config = dict(
    n_layer=8,
    head_dim=64,
    norm='rmsnorm',
    init='normal',
    init_std_o=0.0,
    init_std_up=0.0549,
    lr_head=0.0103,
    decay_shape='linear',
    seq_len=512,
)
Each number is 128 + 32 x the weight over its row's rms, rounded and kept within 0 to 255. Layers, rows and columns count from 0. Numbers have three digits each. The size before them is the row's rms in percent of the matrix's.

# layer 5 attention output (transposed), 192x192, rms 0.136, rows 20-37,84-101,147-165, columns 0-191
078:100144141119119114083140114128069072095115073082117161100152071108194076153087169100093126114084091112113114137138119093115099147149100170162153126109138121117146151073121080173102102155142133115124141120141121135151099117140130108086143127159080201130147161115156143104071158058141064120123134093140130093138094129130071093166167192070179121129101174142122095145123148175133188106133133085134123125109143059118151120123154167117052089094196146072123085151103107052126110154136157129178178098126107095094140135163163173169125138149127100092200160151125117040082157113104131104
076:122151146139114125140083098213094146135169145119156103071101097143117091114112169107104129144121105092128162146108112129115067099142110150128175174130133136088109067120111099156118153112167121138121074148099165141126105170118174170099110162106117154167141114170179092161151068131094170128107153135118070106112152129116156099099144145162199083142153160165137120183156143144145163150101177128066091115193172069159105139146126125202214143140137105103146084140080084134102098169136092140188147077145079106123117200108133142161090077108196094097102143127177073172145149180141086140
074:172196146144124129095153123091124101099096191112122113133133164106181153140217120149085132097129112155125097109113145153141142137113165116098107093187132151111094065097119124138136127125141095128167073139164157092166156154165178136101148125099112153114055116195158102136174096115104201098130118163076145119074114120193080075152136108196179062109119218109167146101127126130113121159203129148141112145135137182100109131138150112151111189094119133096082151145087111135139100117151101163160092147101168121131178114118064093177163162121121123107139115167131146214111089105166152163
077:118151149182117164118184154100123113143171105156124102091044127048176152118052143096115131144093121145104168149168136181146138133092098090112137083091125103072145098157109172174106166190116144138104116051135134123103125104068135086107138115137113126114112089135137173111140175114097207103139157135126103182143170110086189138129137169122067144106128191157079110157097124104104136144164125155144155143117147151174135141109139096091111154161192021089157157117187103145138119074145125074119116171146201139126137121159134123121134119091159170121093184155112140063135124102128120110
073:077088062213114086127179133086129093179153163178113130139200115151128146119153157162129149122178142141087170118094127126076139099104177175119089118112123089111114108107118170092122133110129123225135104074132131092133128089057139110106107112103080114116105168165112123142139147124116141145096123092082136131178098083103124171091136107123128176070092142118138196187134094111150103097147149122172173109119145115150159157141146124119158124145150175178187180106087102201069068170137112158141090188127120086146120160106151101176138136182153114102125077161146147106114203133151120125
082:181155186194093092149150153109047151161096156148152149114168123152135140125132089097132126107146134176141129163097133175178142169156098081158187123117158076170113179163183164098148110171142148146116135102113160085104123198121118166108133118131203190078164115130125123189130168105139094124089114125100150133138124171136123086097103167138152156138113174104060156067145118117130148115149132121140208109134135151109093121125149169100057162085086177033150102164123130137196114114120189104100131089133113094167112166084102109088149144195126115136164120119119149151119135119161170105
075:198126136100128083105122073176122126159116132105149120144150204058121138064120155118147164112103098140137156083130163105096128171176117107121139167083173101169094086110122130123130156090133117121120121140136141114140142155151147155097102130161070148103093091147107154108107082121118199149126099106144123155127175114130107069159145095123142091105251094103105118129138128115160189150049160156156168110110160143102120193106133166155151116112124117040170100086113088052160054141134062124165111136138157122137136195121133117103069125176152119140158150111101111089077142087087123145
084:091130133143132172109102139111115107150075104142123176111124159112146128132124160073116056085111169165137101098126092085128123171117107110110139098083127128138087113169091170125121121114132158148143089148131133181115081123122164152151170121079096132120078096096102159097108164161171139135123122149162111158153126134149122138152134162141169141079106189136175123186110103161101164118175171068098109150192115085064040093138176181075144113134161172152086116124148153176079123116081081117134085123106165155138066100164148132108189052105178184165151176093126210169121159099113093132
072:160066143166078087069100169072162107120138139160149114130133160088070162134172126137128117135118135144144130148105152176120112140162137113164102139114138131128136078107120151113131119119108127080127161167123178117124131108071200149121167136127033141113166029157110127178116063123143108140202128154136131155153099127164177150160133106075200105124102121125148149049109127156134185129117099169105078162121091144111111110132125127197056167157140100093153155135114146195088122109113157132119125121091142129088085144141160158182111150164042142115062161147139097133157128148085183093
076:047125131135095124103093138094107154155090107170124179151091152156187156137058147084080114136148135128142124073200172120110152169132148174099133150129125158127130140168141152139153086105070118131128166083175103115138153145121124173166146170132114108115122105107102143104145142122128145111169118136169145155141146125129056151119143173094180174142129109086118036113154135167239146145123137127130102139129136179094077137112149122103088104150047202129109147101149111133168079137129113148103142134134010052117151078102152150128116082201098134150103154118129152135103167160119128131
080:177113140142096138147164144125151172113155154130076102099105128119138167118185127153150129197142083128113143128105166093092079146155078121071134133168114130126101118201104131156153113110166146118093103122140149135162127102152150174130129117137106138098083141148075115091192167098125170140120141151182185105162143165170141075133154107255110147150145157112074164049133126138146116134187161175150144091106163133090147094154081149145164121127168116028146115122190133071104134099149110126136135079156067118084111053119152093153165119119144088084176135141156121104136181133129142147
080:167104107143124161151120060151159099198178132086168117155081079097144132115139184124130119110186123138113161161103149088134131138123131121083142116164120057141132139130073156181092101132107103145161083139164112136164111097194124137132147130139075124170142152139119167080108110150153194101123076108092138147092090121122118113118166144178158151162138158137139100152141105088103154155124102158126131150120175056165086128134114175140179103099220208216127152145121156168108149115114130072113061127121100124147111131082166138167155161144141177139171105190087182189129164121126102182
076:094128087156149139118072085140141100072102114122125099115111119128149064151189129156141128138152091120123126145097127099111114151178161137149084137138135113114132096080173172135122142158083093152103136170140162138138198118134140182133119178104160158080188128151165100160134137074112105103129120117129150106233157158176066076100152145169123091120114129147142147102057121120092135121123166102163122123152134069143167074133147071115102140092116143079084035112123105085061164089152130108143105119166150180139178143131113169168152134144176127135152137155161142233107183135145152192
081:131145150111204128074129104094108125066116066078134134062139183148144103067175118123169086096145160181152052137124154173155142134106074137170055168096103156158097106121102117114133062164136120036136100141143168131136090160147134152076115156077141146138090107205111187069161103086094110083161103192080095094146113141124168157160152120122153109105157081144064087093131130112142177171158098121155113123116119160121161060123149101086145098107137117140141115169172103130130132120112137132161108155116127118119184136181127090074108180114140130165122118105135136136144147131097168133
083:156137100159159139129164101155133119092172112093175188100166116137109134131151121120144158143089109143164123132176150147143127103149164117152151131094155067142127085160168153080047092182137105098162081136124136060146141170129142130141128158089148129149150162112117080171145059067153153151094123106109114125149119105100124174090168075127089130089135137112133170095173120146122173130125196051066125109143126179118126149099130181125063167119203097183099174134166209049083116145138108120094128122109087136137150184144132127106070121173143166164080149118155074170117148138157088115
090:123159145146098129210105076176113065179116073160157170102186089142133087115147112083085112135067134148139025101094123137144127116145173097127073147142095090166166183155117155108154127172132136091202166082133199107160118160133159156104126172138130165130111083149098122141121092117043123146135123125154110076100083076083103139153096167141153098152114146140130131162087200091139112140119108162095099111167100180121174174145119106167131156148122148136126112117087145173144116135175138105176136092114137114140077167096122142132138146142151135151162128071134100048122160083125096170
092:115131137090121029104166145111139052137124147141153125127134126106120143119078146095124158085145106137157097149112151137128115150101138180137098114102131127159096097149103171162125180177088153083146145153132150140137119146129132155165103127100117122101086115189089063155191130137141134147127100127070108109213112108100142122125080111069123105143108127176157125147129107134105082156080164114182072117178112089082072225111059151123155108139165148220132174113140107159078150125111099135150109080101214121175162107097117092100157103113189166170131139183111076116105167120115123131
073:151109142135123147134112121189180177117128158183098162165138118088179163108113127069126059112126117170112155178066170164114093167124148136149136148125167123141131112144126129112143079102111132150154113125102129109104057120174116139096105105059142162164159103110158122151092060136119134145129159151158097099087160125120154097142160050204179074148146201131106150105160071092118161122138127104164143127132101082040118133112130170118102088110175173127159153133142193150098071234143152084115155162156087083126122175055143148119111141168095142128127150137161142135118130176138107128
098:134165067104124160139065112147077176046140129082193088132085160120162140099102114073111105121107094103101115074119111104138102070123098099183167153131169176156153096158138106136127074111151073090113164106170146138135093099101064132084092181130154155135136031136177113107163163155120127122064125134112150145079094088048116139145099150129156177156078163126135136093134115158145115103117166153145103141119128120094133180152118138134119139057122078121146133144159073150143120151170113150125101112087133148133130122164127162085134153163108176115134187073042159105123170098122118174
096:118167117096123124096117107116166089157137127127101143184086142114141112141088101155108155144122104179084115165162170087187117070127173101066117129161056110125162109098086073108175149099159179182151166119149132080148100072103126126108110164083148134115175108181081158092145144167103110125058181079079147126123149132058147123175153096089118109104138159110108087169138170072156094083135180116191145155156097106146145128133187173139134130126101079140152142160145130063135130169160146184126080127137140107106187147113179147153092165152166127129093140173108122100195110114157092086
102:143114125166122158156158116178107170141131148145159144042128181082131180133065142135141131173146108171149165148092121129160124096106163143170121152098104083090145145147133115141182144060116098115138081145104135132120111081092141120124098136142181124113130131164114086113144126117129001146139145128135165159119145094091176136183075118127134016139106104227112164107078107135158125072170185126113091138132090129139106160126138115141088148155120148136149124106168118174147129120100177164083209160068077147153081115084092149146120087110105158126112132137100165064124130103136128150
109:142135133061105158200143110151183107173142165170097169104118107159169065108156097141099095098163127160088118137094153067124097126097142114126090127167111097129126163136166090107113147181152152102109096127151123117139041135134085172185102133106149159112053096168091143117152125123113170144188124135150148109070138153059121114073112159161126053137108077117104153098136139115091167099146175102088069142130127170132067109094081118117141110108182167099105186108105142059144180128141079131164127113135111131144147104141145129146177107100153104202078141158152095175102126120195107107
106:120180106161105193121183147131116126107142176131118108150183100106149077108163141078130101099153062049162081134118118098149104118164162115133092110087079122130118161154122085181110146150074105106127070201157113158058110140197129182159110181151100169115133124138163201137153110115129079104128158134074114097149138122102131164113182064124188083145149175130157123157119137159158135116103125091094159152115136161118107137167164105073178148120102106063131153112132168129179120119094127078131155148130118112131090063137102135050146188095134164135096132130073109123159174155105149160
107:157151113122138097183093121124086090113113132113116137182187137117107146151142193163119181154103129163080138120181117125177166184145130135149142135142198085117121119149140131140122088134192134216133112160104177168177160038131132134140116119100089133096138197097128139084129124117148098119128089171094106103081077154128137197143183125160137164097110097116164145088082142188112125158101178056110172108159136146180151088163067157126118140116085059107082160074147174159122118113154159102103112167142154173120106087173199160127139126140122126078123140159124141142109143109181116141
098:104085136142153190132147164124134097158096148110156165093181074092078151126084130108112136160100123133118160146079068153083173093081116173131146149199133067146158145171153145177045146195122141135138128136119108226164133138096126130133145060141143174174123110142062055117154130106161113158086099105154104131193079138099147118088116112109180126190112178083114075088117095116094066148126112110081115130146158153122103123110072113152144080155110134107130101164129135183095163121147112099096135070133137117159121171103061110136157122142150123150139138115176066098108127143155119111
094:065103135120040117123084179071102151130134110095140196137165104136035159097106145239142152139161223088104084108139125142097145119154132157174150169121089073140132083115178142105116116119160128078129153115073120115103161112125131098088091143099134142128143168160087118077104149103169129101102156095147206095113179085130108134127135136081094163138146131199126139159156128092173105125172116115180131149115171167121144123100087161095105076122181173180123131138107125130134109123161146084124127086134123088120117124116099151127074147169102160159116144118114190185147098153109152133
102:153071085114166135090145124128120139095121151114149164102168153090154146079144105167153084140123133123082112111093132096096097121083124116067121109129165144128155068168126098139111162129058074110152117151150170094081126137154057127189086095113173139213142108154116142168158160121168125084064146086113153134063092189176139144171111179132077195136163154123170113138146159145106167130170139109067146113120125151071163098125144150123132094159081096137131155129134098168126122172174122160157133081088134150130136083101162072145123168132134124079083037139072161095156117147175127149
108:090120149133087108150146149152138119098107146111143084112073168119132128120144147162135200135116134129117080140147140133149150048098109117090090156163219109141154156157118134089149159090162081120151172108151149093135104115191184113110131092174094086110131100125158051112055114167140146121162175083047116119129152162125157170112166146165078108144107154103136139168144181090108091076109139091076146139159110117115131138128171129117160141154197116060179130142137133110114124108148156132102079181136114159192109188048161148140115142128124084120150137109157077147089072118086070169
109:073113096196156114086132116116150160158087127079182110172201159203146136140127104162123076116067113114152110143150089129153138111167131114095115147089168134137135092119114141121098185133092163169088076104105100098115132145087070116100201119144150094163122152140127186149094173156122094077118090091144115140098135138073067140175119140079132058164107136117138125145149115141062088127152159093100132142103147131121083096087109096141170103144168105154178125079093162119171085076190077131107076137142077137167120097175049111142120170107124117142061133155104110120111135162108164145
099:155086138208147142096138137131096171149123128134111143100145191170168135156104171176114124144080032118123113100156143120143049151137116157183128108100138088098129119099088110106139089164162165129147079166115117130121132169123110112127099140135149077174138108083107141188149123138147144147151098150137092140196093153108107197145138084159093112111148143065081110163087128158161187085175107126076125159164084103154132146084082169137115154111152132177061135223144119151137210154115170134101142137097102136133106157138151132123161181147155092104091134143121103123176094078111179074
100:151133117055150119158098163152100146177162117133083133101147127153066121113104133106172097143118093144154047066099148114140104105109145164169150147104086154140112134109169157140096116079143128159142149109093141088097116205080087117102172110175117082115134114209109169117157101108091147160135177138087139154145115140078121107116097123171082163071141130122135141111144134123149122171086115132101110118060151118087110051155132104119174129183183115160113098172157064149135070144113103138100159167107057122191099140112111113118116054116145139137143125140135075156116008114141152128
097:126126121049122158145158145104164146162105164101115177155139090117119163143126134162069140156117095135059130086125182074134180131163110087168149101119175138142087146113135128122146090060159150191144105103076133196132107162133171117126148096209160125082124122135148109111147132111194093111107080123137119122163109071096099148129212130133078073187091097173154108070116111125082169067141076148094093116133133107206151115152093133105174096108146064156136109121129161157131150148174141134196158165150147077136144136135115096181143144155127115092104103141149073153165099130110166128
102:103199160135109058128163105125120164136087161059116143110140118126150086152113159116170119162121155142178096148167149167126172071091149121105161096102099075138184152177149154138127169168098148143175173146114098139113115181118174100149164143169109111144076074151141135124169114153115191113087102156141059099128096110148145114126124120156110145138121123161126122161135085102111120149134104178098068146105119067104093143148182104129175149139115165137175119126085144211057103072130143136159109136126130149127126074084147153135143133171148156118169166098083122144174042058204089160
096:134108094124163116086073133133103101089129128099083089096071133154114121137152155165135151125090101060071132179087144135085147074166095128138155147133204082135080092163132196144098185126075178158118095142141170125098082127083093118128101085172132149111179148121170110176145103118146131174093162074133171093063134078143155148112153105146148145115184084153126108094156118153136146124159160119133134115089137135142150081132166131070129147098106179117177127140086144146097121115155154205121087080146079151133136123226076092084148106161084101147111171131113186120165116133080109119
098:156154105160150126255120086116095105131126109090148079072120142122081145106112066158108153101139130154091133156175148159093112220174133140121155134190158126136148110112122078171135123104138140110119151125202096117075127132134114126107173115091145161096172123110135112101146162163149115126155156135128108161062123144122101146148139097140126155138108058166101152156094171111142127107152130183112171103126155143059197133057139156148135139137142111118191106092154112124131074063121135120112199183138107137099109163188098104214123118152086147099162186141153159149130132153158075123
093:068106108157149123137082113167116091127108099082147146137119117105091149145087141082120183119081122129153097203082110148185122074131137151122064083127157122097100142174163113132134147133144121145137106174148135099185098148145160091141140106136107140096132108075200134096084093138083158060142151119094212190179106176120131148121157156182098143157091093104139108104129123111095087071089112157145114112126090135130120097140107169124124058052101102137117104129096121101130125120138038136165102104186178148081183151110102070136076112161147104168122137048136110186147134118162111135
118:190083182133072125138138063172124137086145109124164181142126085141100152122178117183164107093154059094152118168126109155181093153150143104129041130190086127167128113127125126155077147107195169107128121146122133137125167105125149140127161146121083188125167110161142099124146117127129144122117121144170146106135103087096099144143111088144111189138086132137125114115099108179124148182130196178101124135104047105098078132088113078144154148142123117075125083145072093105152123119114104125172104060067115135166095095120174141071124129116106121042157121102093111094124160109143034140
123:108133160103089157131166134102139129122118077126131095089103140117126121083123154060076156150122122110187183144108091085126087144178129137152128149096098174153175160112087063081111087159127118187145111067155189080132075166178059145133168185133158171116136070124123089104119104129132065104115127170110163110152126096112108146092149119162185096105159143135091097109129091184173093083172109124159156085163117158138115131105085154059149136131148075079118128162137111135106146157066111178066166106144157135155096157109191156142131052125113104103120136126087199144111136121138166102
121:115120139099108101170121115122156143094126110154132111106137115148122143095161077121141076131155103157101131133110135138153135167117159161089176143157120085174152078163116105155089157145092092221167081129153156081132139128181162156152181122058089132081158146204159161132141139135100124125097186077167097177116143077090115164133138113128139121147156135160124070179152104069121116088155135189114126101083170108096134159194072105166122178131088116090139140178185122080143158092177069154128110104126184137108192150157164159117119123166105125104083099152137136113196130116133189197
124:134121154195142077114119120093120115095118130119136205126085108061154168104116118096163173103154139163153124088127152161109167136077084092094160149098117127168156112161132090154177131125122154103120099127137134140154183155135104161096099131159127124080133093135149187198129123081091092144155127094126131125181129072135151092175107128102119095128171097119210139101053138147147181130191122132110147133150168036171126100116106121183153131136155091109185150138143125109149076118101149124114147105118161209160101129156173165109126123141152097098173173071170065093194149077088145096
115:114100111172142138123124105154103124164181181183155143158091083113147101123131046136165084097135172072108142173115124151104143152151123166171095186126155138136145103122114166163174157135119083155088122072131150148126155160120111111160095139073061056104138098156064137104162121063129181207121148148106158086123164177174138148101144097135126161088102096082128173139150108068144133098127124152139143145142101166160110133130109093115107145061123077096101133188163119157161153113111110135166066093102166229133122109141089101152122145159183117100086161091116154126100140099081135173
119:137195119094124089155152132099127082148142101115144108136255072126116065143107128113167139105181104112150041126123085173169097124115135074134112069158099158146184129116096119134139145079137117192076155136123138133135134164152184079147154111159091200152202144097125152112124117122114159110116133144086150130157177083121143068123138086073115123167081097111086161107161110106135156103175162119199193149126125133105116116185103129127161129162171138101185150145164104152154134181096086150104134133092123089133050127168101111083122153134111116177157111117103092121118133130155118135
111:109125153123121150165119089149065111190160202060101176146127139168103142134137118156154110109096116216162121156109110170159093194047150138101200204102121145113114176126122161099157114129108133184067112161144164136105082143103144080112153111153156170062087111152167126164098170119169108090144112171137094141091098154145114103148143145109128123143136121126086135127148204127148159111072100138100204074121176138154122138148103097147156096116148105082122122161167126112089145124183129127117110170079147179133115130131167170138097119139098122076109110114098168157072152134211123111
112:172104113139148144115171145064132137176123127174142176108146147133083141154107107116121160120106146105104140124123125152156155098085187109152127122126169159096142173151150169111109071147162137161104149154144149188177107076100117136105121114096134170105156170099118050122065146173135195150161106127142100159170050149095133134128186095096177149121166191092119113077126104101149113087133164148121175181116174125131195129090132102153166096231145149065211149103153121123121138180154110089175149114081167128143096173134120169161172097090170127138140143113134153157096092107115099173
118:081117146088150152115071102090110127111056100118132154126168079135142125120127143131170084119138129169142093097142111136113107170106177118159117200139138060153202129096148141119153136100111153131078105148140130170101102058131133146107087131167114117081149114078114121126091115107185097087096151139155074072152060088101127125125098192093109119152139139148116147093159161115129116062172138101143094131169072137125131139169115212097137141147178150147159131109083065149149149139108122079177103049169179139160171138112093118086084104190161136176142157117125107116165181183079103104
120:091165109146105160121132112125142124080086160130145109119083090135116145079157138158130166172086171154109147110188120137081080103113121099146097096104088145137149072132191104138128133153116071142146163181110129079107142077100104088119106149140226185147115139142126188126165149127142144123166146104100129112102064218175115139127165125141140132129163171128105105147127126078055158164144107056096113073098107150083160168131111152104142057141105127132107125113081146169095184096136115078109169063069192111117125084110157134174104150160113115126126129135163085167160187150180120097
116:083121117189110114174107090185089139091079144084134088138123134153133145151066086126126147111140117090107132132104182165127170116073096177118102129182160157176156097043135130107076143113140128074182138137128148086080148157106123122054136125116109147145211189155163044145119080143166148111142084113100135157188123054111116124081125142145141085091134097094102116079191194099114149114110139144110117137146166135077129166174085108164128110114131128101116129177125121145149047112108130163053135182137115148147070108136117178141113139127144123147142140196105126150128168118122118111
112:140155164197109103155108147110111146120099050133187116090123160161141142112150175163141021105130121120102121108139089129136130109128134115093118137101156194077172132130091204071093118169148123182158100149097106115158138182155112081177167178156177129125067069062056128133129118082124148088148120100102087137120143112075108144090174141147142091106114066088152098149129119135128077161135141113101152099139111128082165067158155171143102150158112116117194116103089105113126123117112148089121133160147176080093157134108071138128085083076127149131102157092108124108107116174194153120
114:149130134164110147107164146170117114166114135113183103124124145139154159108109167102157094134105123150149148105086149145116072177151076193085125175089097105133201057158124204139139159131156157151123190120144120067129092127120116151152117108144085052162159147135120120120169112143139181121126098141080071143121066095101127112096149101137151167073152157137141080129129113121153116074181099124151122167154101119119080157109130149094074069120168076111092168198132134085081138146162165079178167198096135131128139155142118119096188145117120177193108144106149121134186127038132137128
124:113153126062199111168115135160141134113162118165113051115120203151133089122148103091144159169096153169128168173114126069146115116129140109135144139188115114113122121109135121126110117117143151225135136139107082122042107115087125144142128098108101138090128113108126069122176098095132137116117099075152167157084150169120114158096109123153125153062156187154119181136148110134089120128140129044098117134130086173187155097073159170134123111136204121144185070143168100132178067141132146178151133160118098116151114160122083141128130078093123117107128191135189070175175097137169088141
118:106118072137079096131121158140111069130117166115124133176154142112144129128125108148090141173137139079163119115114048057156129205131162067126098129173104096130092128140121134123104080110168067131154106154178115102121092183159092113096101157080120093159078101142153105134164146103125102083107149114107115110180131131078101129116166179150124151168119106120076087116144131111148186124095150159136115140077160081146077131175109154155155107110125094155124092080156165123139233111172092153169175177107117203076133068141143070140150162081139111112118169113152098127101108138067125066
118:110111142120098142112152150096112152059098117112072144113063166094149128095144150132163127108169129116153144169130179083114056068059142124168133120112191098108088145122066160069115126127124120213176094124134136188134170150136140077147108143171137107172109141133133082219122077051167139055148088145148173102156100154071106073116086104174106118107127087126120142123140131112162140180131113151158124130105128157105103156160105119138092173074132148171125131181125181105128162156153133085105134106149106114060110138091153156151115068149125191136118129089124159175149092105124108108
111:086143111152148177095192085069179108148153089146124127091034050108140112140127154137123079143109085113140133092081082091177064081117031158152082171161161161091101086087144181105157115111118135158102096116145151095131121135134159095117091094117143106123111120161114143126099106115163135097147140093086089118105164101143106154089128056137099098081100076143164160107131195174145107119107113143107151128065158107179136105109118142135086169106084214152104116163101176128133097143142161161129147068152094172125096152131069138127139161099141126130117146179113165128134144142148079160
114:167143124141105095145139158153184065109076137100201102052110143165080108121122083119186087154147109078129116145190147132122129172137159157154148111097125129188146142143117122128158104105103100095124138124126096119152084127081121096184121137075097131106115147150112124180107135137112147108198107179136116128158134178145138113139086127134068078155180135184148161096104127162060099153152105149198172141061145096120158116099148111082127133117163172146055110100148119153180106131185108084117153180184153170040126118160094102152127093125162160102134156143089112184112089182162131133
125:177107135130138173170088069135164152055120096156120159123104087148114192117084073089070136141074133143185079180110138147166108158096125168128176157059151132109164148123152144155150122112081142112109110173132143040165111164135111116117134120093112064124125109102153184145082094125133152106117115184110150116177095182195172128135157091103066128150136138110161150095152169107122076121135091137141074125101089133053132138096095176135168088139106177109144122099111113126142080111127077161132066112128129155092125080168141111087187167108103137121148131101099091137119073193118101102
# layer 5 attention value, 64x192, rms 0.16, rows 20-37, columns 0-191
103:134145163151164168189100143120111104149111137187130164053154156128136107044127112153161109151140163123151102127124108193146200176075181114078100116109100128083161182138146163063138157096153150123121117158079116129099159134075154128169136088153106109122134123128124121124120099136081208108155121114120087110070161173151157107071160165146139087170113075158149118121108155061056133190092127112086116117119166146102157188136195144146110138182111125126152104118167124151135168127119126097086163110160122097148217095166104113138089177082112094119133121135178117092176140104120092124
102:116099151091160150108124113109135179114125162125125135075117081107142090121095139134128140150099119136101125119095093109105150160128173131183127058182114107099106133046139173121088201139133127080168129149149173130146146133122150156139116163180136195190113110124087108127063144140122162128151087141150131153131094192178109134082153136081083138145103073093129144070134114168162178127166103150167189113096119137118172139049120141123146083157116142163144147105181135144078144111099138071082120127115144212159074031145130039167160118142145150130142151101119187114127159099120163157
098:156106179111157111063129118131122136153120088142132122087139116121088158112126140098143101117121045061000148151158122096140105126212130101145123141151148130206108101146155196167073109174124156174101185099157112176063130148105140101104154121168154105128150136114157106114183106126135186124069160139108081104139053146105078161140155159134098112129111055071115103164146085123112168100075097137142120112162125116104112115087156147109148027173113120092093153110115121183133118120101082081148121129154152125150178103157101143153094121119086095119145150120119128134136169141140136122
100:087118078154104130118110146095051135098076141069135122126137102107065130193136121171100133194111153112147169128155160125087169116103115133137158178122150171107162202110110125127118108088188140149146140188191093121119179165153141182172151126159121121189136110127163115117105140180103165102087132067157117148187078138107080068173108097100115118143167161189182149103161141129136148136116074121201135097121189107120185103158131189099147138184067165172172143123136125193094120104139161114119132170126083116083093143100129158150102135123101093130102154138115145160107159158128155145
103:154060160112157106171128095101137137161122091087121166133066116134154127122135094139123203136139165140154167131170092106073138167097098113131119129143162123135116081147177171146173100158133072055177182148150113135166137102096138132024123088125144084133118134139105084111049182163165161129173114097183114143124158158175144172111140133168148114163133087132101165094113153166123156149123080170121104070160106065184125163070105168153079192123094106157096081155129094110104168107153135163156158139147183076135157188099143118146098124128109103176105107106137178148126132159117117129
101:066164120169137116139128099042222183121103094147130090146122145115182113132081144124178171080158152070085155102135147118096121086132122197067145140162097171093180085096112086139123082098113182160176155102090127113174145117089142097074128143116204160144174100138102145097145167131118107135092155093140109139196152091110166135171156075136090085099121125130190106141093117054150151161113170106133103120112119118113131109117187119112143140175126131096104139130190153130103147103105118113182121122132182134109169130158143132163161182135097108169127113093173153138161104079084121156
102:079137138209110131089100123100126093127212092136080206120197099136181135178104122179110102126134133117101086091133173120148123133152096169135098061132131170134124131126091103155146108145124127119124124108159103118102146132096095075172119135098166123079121110076174110099142194130089099094142166128133166158120132172155151208120093104143096125168160129188166159176126099145140155154180143140133138153130145120107134100188150158129096146081148105119078161119122105140055203053136118090106143076106136061098180085130130068117125152139092096129138122088112130165081178159169124098
099:184152161148088081177198127092141138105162116162117038136122135062148111131095127133141143117102054115154170176142093122126136115125110142109078067105116148060059132169110097193114126135151083143177108081139157097098128168113153135159096128145094105116098096100137073120182138162197150130117105169111114084110091148127111098083109079077144177107128097131121129126061095097069137145103150171097144098126110147142149163169146129139173175125094088083136138174129141123125153168140119149083193158115049115109073088133159114148076148154124052131098159136135104156127099142094118146
101:111171120064150093106099129090136121108120137148052171108093118135129136133092131098102126138145080056148093138177063105151104191095173162117145155172161162113164139089148144133140134117100151123041082088121117142143111127165141155102141106103078114109131176149127169088075095135100134071099071151123180170095130103112055127104157121205108132080147085119078123133151104106155114109128172142186197154100160126134152184142108123139170163086133134086117161162130159076152111097190104115092132166119106108152122167226087165136104136186139118135187147126168125113131076124121125115
100:165097079102145112125120141098075132184133113170152155187170090140117095132112123138146113111157111161161168157121067104195081166151055102152116126110103158135172145142178051094110181151137119164160160116075103151142141146084089132116117144106142149083135118119072122100131134132072098128117109158177062076106107145179114098134090141125098096171113140113165100126145048084115111138143146189067110148102106142106088090135098131144157136159159105182119084114122100115110157081086087138182143138106112184121173113147167107172163194155147124157148082125071093119167132087089203092
101:103120074057142130135129083132128111113120078103123163168126160117108121126133136138174122130147153184109081137109166147144139201109105161177168114180130148172098179136061185124089146107168142094130152125097156099093147124107169165143108077106087148124103108118110117107156095086167121190110151135094152132127108120164195081113167136107121164111164171114085140152134162151129124143155112163082124120151115151151170117139156131095128107102079110170049163208119102120067132159063156085130118163132187114153106168119139166056125185191050131179167069157168144130148137151121109070
101:077123105075083157145101122167186076095169126083156142153142086080059174075114094151175169094139077117086119074145135123089154120097194155126100148162137180106101116188182097082139175104144089098104144080144112156169161195147155145158107103153165171057128153136126145106149140146164133084144189120121098118144113159147107149180111139122113154077129083152131135192154138108111123113138104117086161118119142118140145093141192144137101131188059157113148121079125108129091099096124173175091060100121157103098083141134109109095077098205146120168143130106077098115138117133117132147
099:117072149160091194123124141133079071099127150128112130127149135116137140166156152091081098125162128129111167137092130131125086115132151124128139132196207129095100167155149113101191161145107112115117171173142153137164155091092139121105100187120136158165166127120062098136165113101138176126091107124117141079113191112111220089149172190092174091152157095122114090135168120182081095123166134142153146140120151139122065133158070134145080118150136139117092198134085169136110073124146114125110146188157115152098122140029102080146136178144078125133126188163088120129206152117129099087
101:112131141154162118164097110163155186123152077148113134141147164161154112185111117116115152220163158109182145138105107116145092109132189137137137179134074088141204131153100098188173141134121143145155093081106085178151125139080149123140091144172136151104125201113164114133126139194113159144154192147142173134167143090134107094142155146110131117079134127066190149088128072112113119100085103108129149140146075174112114100146142070166108154174105188112141105118102113133088154140091159134043155070154134154117102113147072165140070119148106166167170094151146196136075138127173093132
103:117127109132129146111119072119087100127120136156055068138104077124127119151130179074172187107107077107108125068114165112144129121145083124039103184151152129109167168109103100126095149115126111128141110117111125116153146099205120139127117049106147103047126126155094142097136124123142172088130186141085113094077127118143131099133158138099175110101161143122167199158084094125122192176192107129177144095134086138095130128124115105143143092091081099139109153094114126145160122104121115161132180119155152172153086125087111110117126226077186178126131109147136100111130153150140237154
095:127136145157150117104107199132122156134095197156154165160122117125145132087094172178151102116188088169142159076140150169114127167081185070132153174103129103135151141128081122105157090161111042137109117159146129174089137128176176154108095183071107144139138146075111136135151118137155106133102124124109113086165093151103115142095149134090075139075146175179157183103130121104136149126159159138146146147151093119151104167070200136138167084122096094105107125138178058073141128142091154133150182217154135095073112115120170128160147178086080125065140110084126123131163137187142155093
099:165141168098138153148158156143115204159143098103086156196150112104119122122130198115065126199120169139114171043155087102155150113087159133172132127160118201123088202132175135102096099104156126180130140103073167030116132070089095156084112146172192095125105142113140124104141130073111106100139175141105147146181119124126149100095173094135163143159116123046123134146110112110110138075121142138110089147108111133142134150150076145124117102181112114133120178175105124116139097136103140167175144095136083056101140123123151110163158087115165129069145118149153149152107114112187137178
102:120175110130116060135104140122156072164150148084068096140122140133172091136137147205141091112117133084101167067138091141126119171111160151201125107149063120099154129140088101143103167147183126141132149146154135147156161100157134170140181160146177102165149173100128184125192128088170064142115102111129132128163095120075095129153156108151158132124159165136110129151146122174170113138147151191089112145143135141160116135097155105153082186160075137166058130135125158103171154100109163124116204165122130165185143106137139120131116131069247164130154094179106166131114127106065157134